Each number is 50 + 12 x the weight over its row's rms, rounded and kept within 0 to 99. Layers, rows and columns count from 0. The size before them is the row's rms in percent of the matrix's.

# layer 3 attention key, 128x128, rms 0.139, rows 46-63, columns 64-95
067:69 43 51 46 40 48 41 24 67 55 58 58 47 36 80 56 60 43 46 33 26 58 37 67 38 42 56 52 33 68 45 52
081:48 52 39 63 62 44 58 62 52 64 53 50 47 65 31 37 34 37 57 51 67 51 56 48 42 33 50 54 44 78 55 48
075:37 46 43 35 60 50 53 34 52 44 53 79 49 49 33 47 53 48 47 36 37 34 29 64 72 47 21 44 49 52 50 71
068:41 46 58 50 46 65 63 41 49 51 59 60 63 53 51 43 58 54 73 66 40 40 57 39 24 36 51 37 62 61 24 42
065:57 53 40 33 45 64 41 63 44 88 49 48 50 43 38 52 73 38 52 69 28 53 70 30 61 46 48 55 69 29 53 62
071:51 54 53 49 22 41 41 36 53 50 39 65 54 60 71 25 50 65 43 47 47 62 47 40 49 54 59 36 61 30 79 46
072:70 49 52 46 63 47 57 52 44 60 57 56 50 28 49 59 45 35 49 34 48 58 62 48 51 39 51 42 65 32 32 55
067:77 59 46 50 54 55 47 64 58 43 44 62 64 47 34 31 34 37 55 41 51 48 69 31 37 67 37 45 47 47 33 43
079:24 50 58 56 33 43 49 64 58 32 93 49 56 41 34 56 55 37 42 43 40 32 46 59 27 56 54 50 57 57 64 32
071:47 48 40 62 41 45 56 56 39 37 55 51 28 61 39 47 50 49 44 45 68 25 65 44 48 51 67 31 48 64 46 11
066:54 67 81 42 74 55 35 47 46 41 54 43 45 50 48 43 70 35 47 45 50 40 51 55 53 53 40 41 39 53 39 55
078:67 43 37 40 46 51 45 52 40 60 75 52 35 57 31 57 34 44 53 61 45 51 59 57 51 58 46 61 28 45 52 46
079:62 53 54 45 55 48 52 38 41 38 42 41 44 30 54 51 55 42 25 35 32 34 53 55 33 38 52 59 65 45 33 62
077:42 62 51 52 47 53 61 55 31 63 40 58 34 60 47 35 52 51 72 33 76 66 54 25 60 35 46 51 65 36 49 54
076:52 62 61 58 46 40 52 51 53 23 27 60 49 55 51 68 50 51 50 63 57 61 63 62 67 29 42 58 76 56 43 54
075:36 59 51 37 61 64 44 81 55 58 30 52 46 61 36 40 46 55 66 39 32 45 74 55 50 67 46 66 45 59 51 40
068:50 61 69 49 40 40 57 31 68 24 55 51 50 42 62 45 41 42 41 45 64 52 43 56 20 60 46 54 64 73 41 31
070:43 64 65 48 57 80 53 47 55 42 38 28 44 64 50 67 29 60 36 30 51 59 49 50 39 38 47 52 48 51 29 29
# layer 3 attention query, 128x128, rms 0.157, rows 47-63, columns 64-95
079:58 71 45 37 55 37 67 57 48 25 59 42 42 57 70 59 69 58 56 59 67 43 38 75 57 64 52 49 39 54 53 52
076:48 34 55 54 68 62 43 44 57 50 68 46 56 70 48 39 52 70 52 57 46 60 25 18 46 57 64 59 64 52 50 39
071:32 62 33 47 61 67 54 48 53 38 56 58 43 70 50 58 45 50 60 50 71 42 51 34 66 70 42 49 63 33 41 49
071:38 39 71 53 43 38 49 74 55 48 55 38 34 39 44 65 53 39 50 57 72 27 38 57 40 45 49 57 28 51 45 50
070:46 49 55 53 34 50 38 54 43 55 46 33 32 32 52 56 46 27 54 57 65 61 54 62 54 46 57 49 31 61 40 49
073:43 31 63 47 28 53 16 52 61 69 43 41 64 54 67 43 51 63 43 58 42 37 46 44 68 58 40 65 21 50 55 59
060:32 60 72 59 64 51 47 49 35 37 42 60 61 50 38 68 60 54 38 68 79 63 40 32 50 65 57 26 54 65 48 44
090:62 45 23 59 70 46 48 28 39 48 42 47 31 58 46 42 52 61 41 42 56 46 54 44 65 48 60 52 63 43 35 40
074:49 48 40 57 38 44 46 56 55 47 48 38 33 43 69 40 41 37 37 56 53 45 64 78 47 49 38 77 35 31 43 69
076:65 34 58 40 49 45 64 37 59 53 62 60 52 49 36 72 39 52 53 34 55 48 35 23 74 63 63 42 52 49 50 54
075:46 39 71 69 36 34 52 38 64 67 33 72 86 39 44 31 43 56 33 43 44 53 56 57 63 49 79 15 52 61 59 37
082:54 19 60 44 43 58 37 48 46 61 53 44 74 62 54 52 55 44 39 41 51 55 34 45 72 47 33 44 57 53 59 61
075:29 62 56 37 50 32 51 61 56 41 48 44 44 47 50 64 46 54 46 80 37 34 55 35 51 46 44 70 59 55 37 84
083:54 62 48 36 53 69 63 51 43 56 54 36 55 61 61 67 47 49 57 47 38 35 33 42 36 50 46 55 43 42 45 46
069:42 51 55 57 70 29 71 36 40 37 43 30 61 39 47 47 60 32 34 49 65 52 47 52 39 53 55 66 54 38 48 35
065:42 39 55 54 41 58 59 43 47 49 56 30 53 54 44 59 44 70 55 54 40 56 56 51 48 46 53 43 94 36 26 37
070:64 43 46 59 38 30 46 61 54 48 43 61 64 39 79 30 47 53 39 65 53 52 21 61 45 36 52 44 60 45 64 37
# layer 3 attention value, 128x128, rms 0.232, rows 0-32, columns 64-95
111:46 60 61 37 65 51 40 61 63 64 71 42 40 41 54 31 56 34 36 49 58 60 47 26 79 58 51 23 71 40 40 58
110:70 29 34 57 44 47 30 75 34 65 40 60 55 24 43 57 34 71 63 70 61 63 39 73 37 49 50 50 51 44 44 36
112:54 38 40 40 65 61 49 44 40 54 57 42 59 56 54 35 82 39 50 44 39 45 28 54 42 78 33 56 38 54 57 44
114:40 82 44 48 65 49 67 41 56 38 56 53 20 57 76 64 44 27 54 48 34 56 57 35 41 68 68 48 60 56 60 42
114:46 69 54 25 34 44 32 68 57 52 55 46 62 27 38 47 55 59 41 45 47 57 56 74 56 55 46 24 54 65 22 35
135:58 68 50 55 44 64 58 41 55 62 50 70 57 39 36 85 41 48 74 53 37 49 51 52 62 40 46 45 73 54 38 46
143:57 47 41 51 66 32 51 43 62 34 47 65 33 36 50 59 42 57 48 69 34 48 56 39 36 48 39 66 57 41 64 68
129:44 46 61 50 60 42 48 45 39 36 65 48 41 46 62 57 56 64 47 37 52 57 58 57 60 59 41 67 56 60 73 61
138:65 54 62 53 71 72 56 56 52 53 51 51 20 35 63 45 61 52 58 46 59 62 45 56 51 62 51 27 51 16 61 41
108:39 53 38 55 46 37 51 46 40 57 37 27 68 48 56 54 41 56 42 45 61 47 61 60 51 38 62 38 58 63 47 64
115:60 30 48 41 35 48 56 69 48 44 49 64 60 41 66 37 56 60 40 50 85 38 51 40 59 44 46 44 55 38 45 44
114:52 51 56 50 58 47 54 49 73 44 54 48 36 52 58 35 44 46 55 62 58 49 42 43 33 40 39 61 41 24 47 78
130:62 68 64 52 71 55 25 48 43 40 52 70 50 42 41 50 48 58 58 45 53 57 30 28 54 64 61 65 49 48 77 59
126:43 37 41 42 37 51 35 34 43 43 53 45 45 61 78 34 54 55 33 60 41 46 45 56 32 52 43 65 53 59 52 47
117:63 44 55 58 74 40 61 53 52 45 47 59 63 53 29 42 57 42 45 30 68 51 39 39 56 52 54 57 56 35 34 50
124:66 64 58 66 47 50 37 56 39 45 38 74 50 53 48 73 41 57 82 50 48 52 64 44 35 58 39 52 45 43 41 46
104:24 54 50 64 44 16 33 49 48 47 43 36 62 51 47 41 43 44 61 47 37 48 46 45 23 38 51 63 46 53 59 62
135:46 46 50 51 38 42 81 60 51 33 42 59 46 60 40 50 35 39 37 50 49 44 59 56 45 55 51 58 47 41 47 38
102:47 46 55 38 55 29 33 77 37 52 57 37 36 50 39 56 54 48 45 43 67 66 42 56 66 72 39 44 65 42 46 56
123:67 40 42 44 42 45 66 40 38 42 34 27 63 37 34 55 52 74 69 54 35 51 54 60 76 46 69 36 40 60 61 50
100:31 53 59 44 50 45 74 50 70 39 34 42 42 51 36 35 37 58 40 67 50 53 43 37 47 32 43 52 25 35 52 52
113:48 42 63 58 44 59 31 50 55 73 57 50 73 54 66 34 48 33 23 55 35 59 62 66 63 44 71 38 48 51 51 32
114:37 34 40 30 61 56 62 71 68 52 47 64 47 69 37 33 52 40 62 63 51 56 45 48 55 45 20 27 51 43 26 27
130:42 54 49 36 27 40 60 53 55 59 57 36 45 60 64 45 36 48 40 53 58 46 32 50 43 46 67 25 45 41 21 56
118:61 73 50 56 42 49 41 49 45 57 50 65 53 46 47 49 47 44 48 51 55 73 63 64 41 52 46 57 55 46 19 40
118:69 80 17 42 49 49 59 30 68 45 43 63 39 44 57 47 56 44 80 61 32 45 77 58 31 31 47 51 62 53 47 48
115:29 34 63 67 54 42 50 57 60 39 53 42 47 74 50 53 52 31 41 39 40 44 48 57 42 35 39 57 66 59 49 40
129:55 49 60 50 42 47 34 63 44 42 41 73 47 46 40 71 74 35 55 37 42 42 52 55 49 68 55 47 38 65 39 49
119:50 47 31 57 34 57 39 72 48 46 30 49 51 66 42 54 49 59 39 50 56 48 51 34 46 66 59 69 36 69 35 48
114:48 67 67 40 28 42 53 40 53 31 64 43 17 63 65 68 59 52 47 41 58 45 43 44 60 49 35 68 32 39 57 70
115:35 57 46 34 33 59 46 87 79 25 66 71 48 41 39 67 31 27 41 66 46 38 41 50 47 54 38 53 38 47 49 51
121:42 42 35 60 69 70 63 37 34 63 42 55 78 49 47 42 56 32 45 61 45 46 35 52 41 49 30 61 64 43 40 45
102:58 40 48 50 55 81 43 62 39 54 69 68 47 46 23 60 43 38 50 73 61 42 43 63 66 61 44 45 55 50 50 44
# layer 3 attention output (transposed), 128x128, rms 0.192, rows 0-31, columns 64-95
112:48 52 40 42 44 43 75 55 25 41 30 55 56 42 51 49 56 53 49 43 42 42 68 59 24 60 55 74 40 47 36 58
113:32 64 58 64 43 56 73 28 59 43 66 59 40 65 44 54 58 43 39 58 54 47 64 22 62 59 45 39 52 64 57 56
105:57 46 68 58 46 47 37 53 51 42 35 61 45 63 56 55 21 45 45 62 47 38 68 44 44 32 74 46 52 45 29 67
105:82 11 53 31 37 46 32 60 43 45 32 42 78 40 42 37 57 49 54 56 70 52 46 39 47 42 42 43 35 55 56 68
116:59 50 53 64 71 47 63 30 40 41 38 54 28 70 33 48 43 43 54 64 58 26 43 31 61 62 68 81 49 31 41 42
145:56 41 41 53 51 43 56 59 47 52 41 34 33 39 63 23 64 49 30 47 72 65 40 51 47 59 50 35 32 42 80 64
155:43 43 54 42 27 52 48 60 61 73 57 47 60 71 67 44 33 36 55 35 57 71 41 55 65 40 45 32 57 53 47 40
130:63 35 55 42 51 53 51 47 70 49 43 55 57 44 56 51 36 47 64 63 41 50 42 57 46 32 64 28 57 47 33 56
149:36 42 59 57 39 50 62 42 41 31 43 39 73 60 45 72 48 54 47 48 44 36 54 25 35 34 44 61 59 82 36 80
104:52 38 54 47 69 47 43 61 58 70 63 69 36 63 34 45 57 50 67 50 41 49 45 66 58 59 29 68 29 47 59 20
116:33 67 64 72 55 49 53 42 54 44 49 55 48 58 38 66 38 51 47 41 19 60 46 65 37 45 54 37 77 56 56 62
114:55 52 40 61 32 63 56 33 30 55 57 41 70 45 61 61 55 57 53 39 24 52 54 52 56 41 37 67 55 72 60 47
132:48 44 28 50 37 59 69 56 46 57 60 31 57 45 48 46 38 55 51 51 27 40 73 76 54 46 28 45 74 41 39 55
132:64 59 63 73 61 48 40 51 49 59 40 51 60 39 27 67 40 53 46 51 45 51 53 48 54 50 60 41 51 52 38 62
115:24 56 55 37 29 64 52 55 64 48 55 49 31 55 69 75 40 52 45 59 32 41 57 62 51 36 51 52 59 53 57 51
129:45 36 36 45 42 51 67 44 58 44 79 24 49 48 52 36 39 48 37 55 63 43 34 37 67 26 63 31 54 56 71 62
107:79 56 46 39 38 63 54 32 59 54 79 46 50 51 55 48 51 52 47 57 47 49 41 49 70 51 56 34 50 51 48 53
139:48 56 75 46 50 57 16 47 57 64 49 52 47 54 61 62 68 55 54 55 50 52 23 47 42 41 49 30 63 61 48 59
099:50 57 44 44 48 58 68 36 56 57 40 71 61 60 56 40 43 56 59 72 36 44 53 47 58 56 53 50 48 47 39 48
132:19 68 71 61 53 59 35 69 60 55 58 60 32 62 56 55 55 47 30 63 74 51 46 48 38 57 44 60 72 45 28 50
101:59 63 62 53 35 57 31 40 48 58 54 46 65 57 66 51 42 35 60 31 44 49 45 58 51 67 46 60 55 57 39 49
113:47 62 47 40 75 36 55 62 46 51 52 50 28 61 26 51 66 51 65 38 48 36 61 38 34 62 47 62 49 50 27 39
110:45 64 52 67 33 57 53 32 23 46 34 66 53 36 67 62 53 53 43 46 60 54 68 39 45 71 67 53 36 48 66 72
130:78 41 68 53 59 58 32 36 53 46 32 62 68 47 30 46 74 39 44 45 47 58 52 43 59 62 43 70 51 57 72 50
119:54 31 60 59 68 44 61 49 51 47 49 43 49 51 52 48 55 48 50 57 53 30 43 26 68 54 59 50 29 43 63 52
121:64 32 62 74 46 49 49 67 42 49 52 26 55 56 58 33 41 50 26 44 74 66 19 38 49 64 35 37 40 57 66 63
117:69 60 25 34 48 52 53 43 31 62 30 65 46 23 64 58 51 65 52 62 45 52 47 49 71 52 50 42 28 45 59 62
129:56 53 41 49 46 48 47 31 66 42 59 30 43 62 49 40 37 63 44 78 43 46 47 34 64 29 63 63 62 24 54 40
132:59 56 65 58 49 41 38 37 48 38 80 50 68 37 46 43 45 52 56 54 46 54 35 47 60 54 52 20 51 33 61 53
120:68 48 25 50 61 56 59 49 50 56 33 47 92 33 50 28 53 55 54 62 43 56 39 56 62 45 57 50 69 57 54 44
118:71 72 41 69 48 37 47 23 24 60 30 32 43 59 66 29 63 53 52 50 36 64 34 58 56 48 39 55 66 46 65 45
117:55 43 78 57 41 49 25 62 50 55 52 44 34 39 51 53 50 47 46 37 37 47 65 47 44 64 69 46 22 62 54 65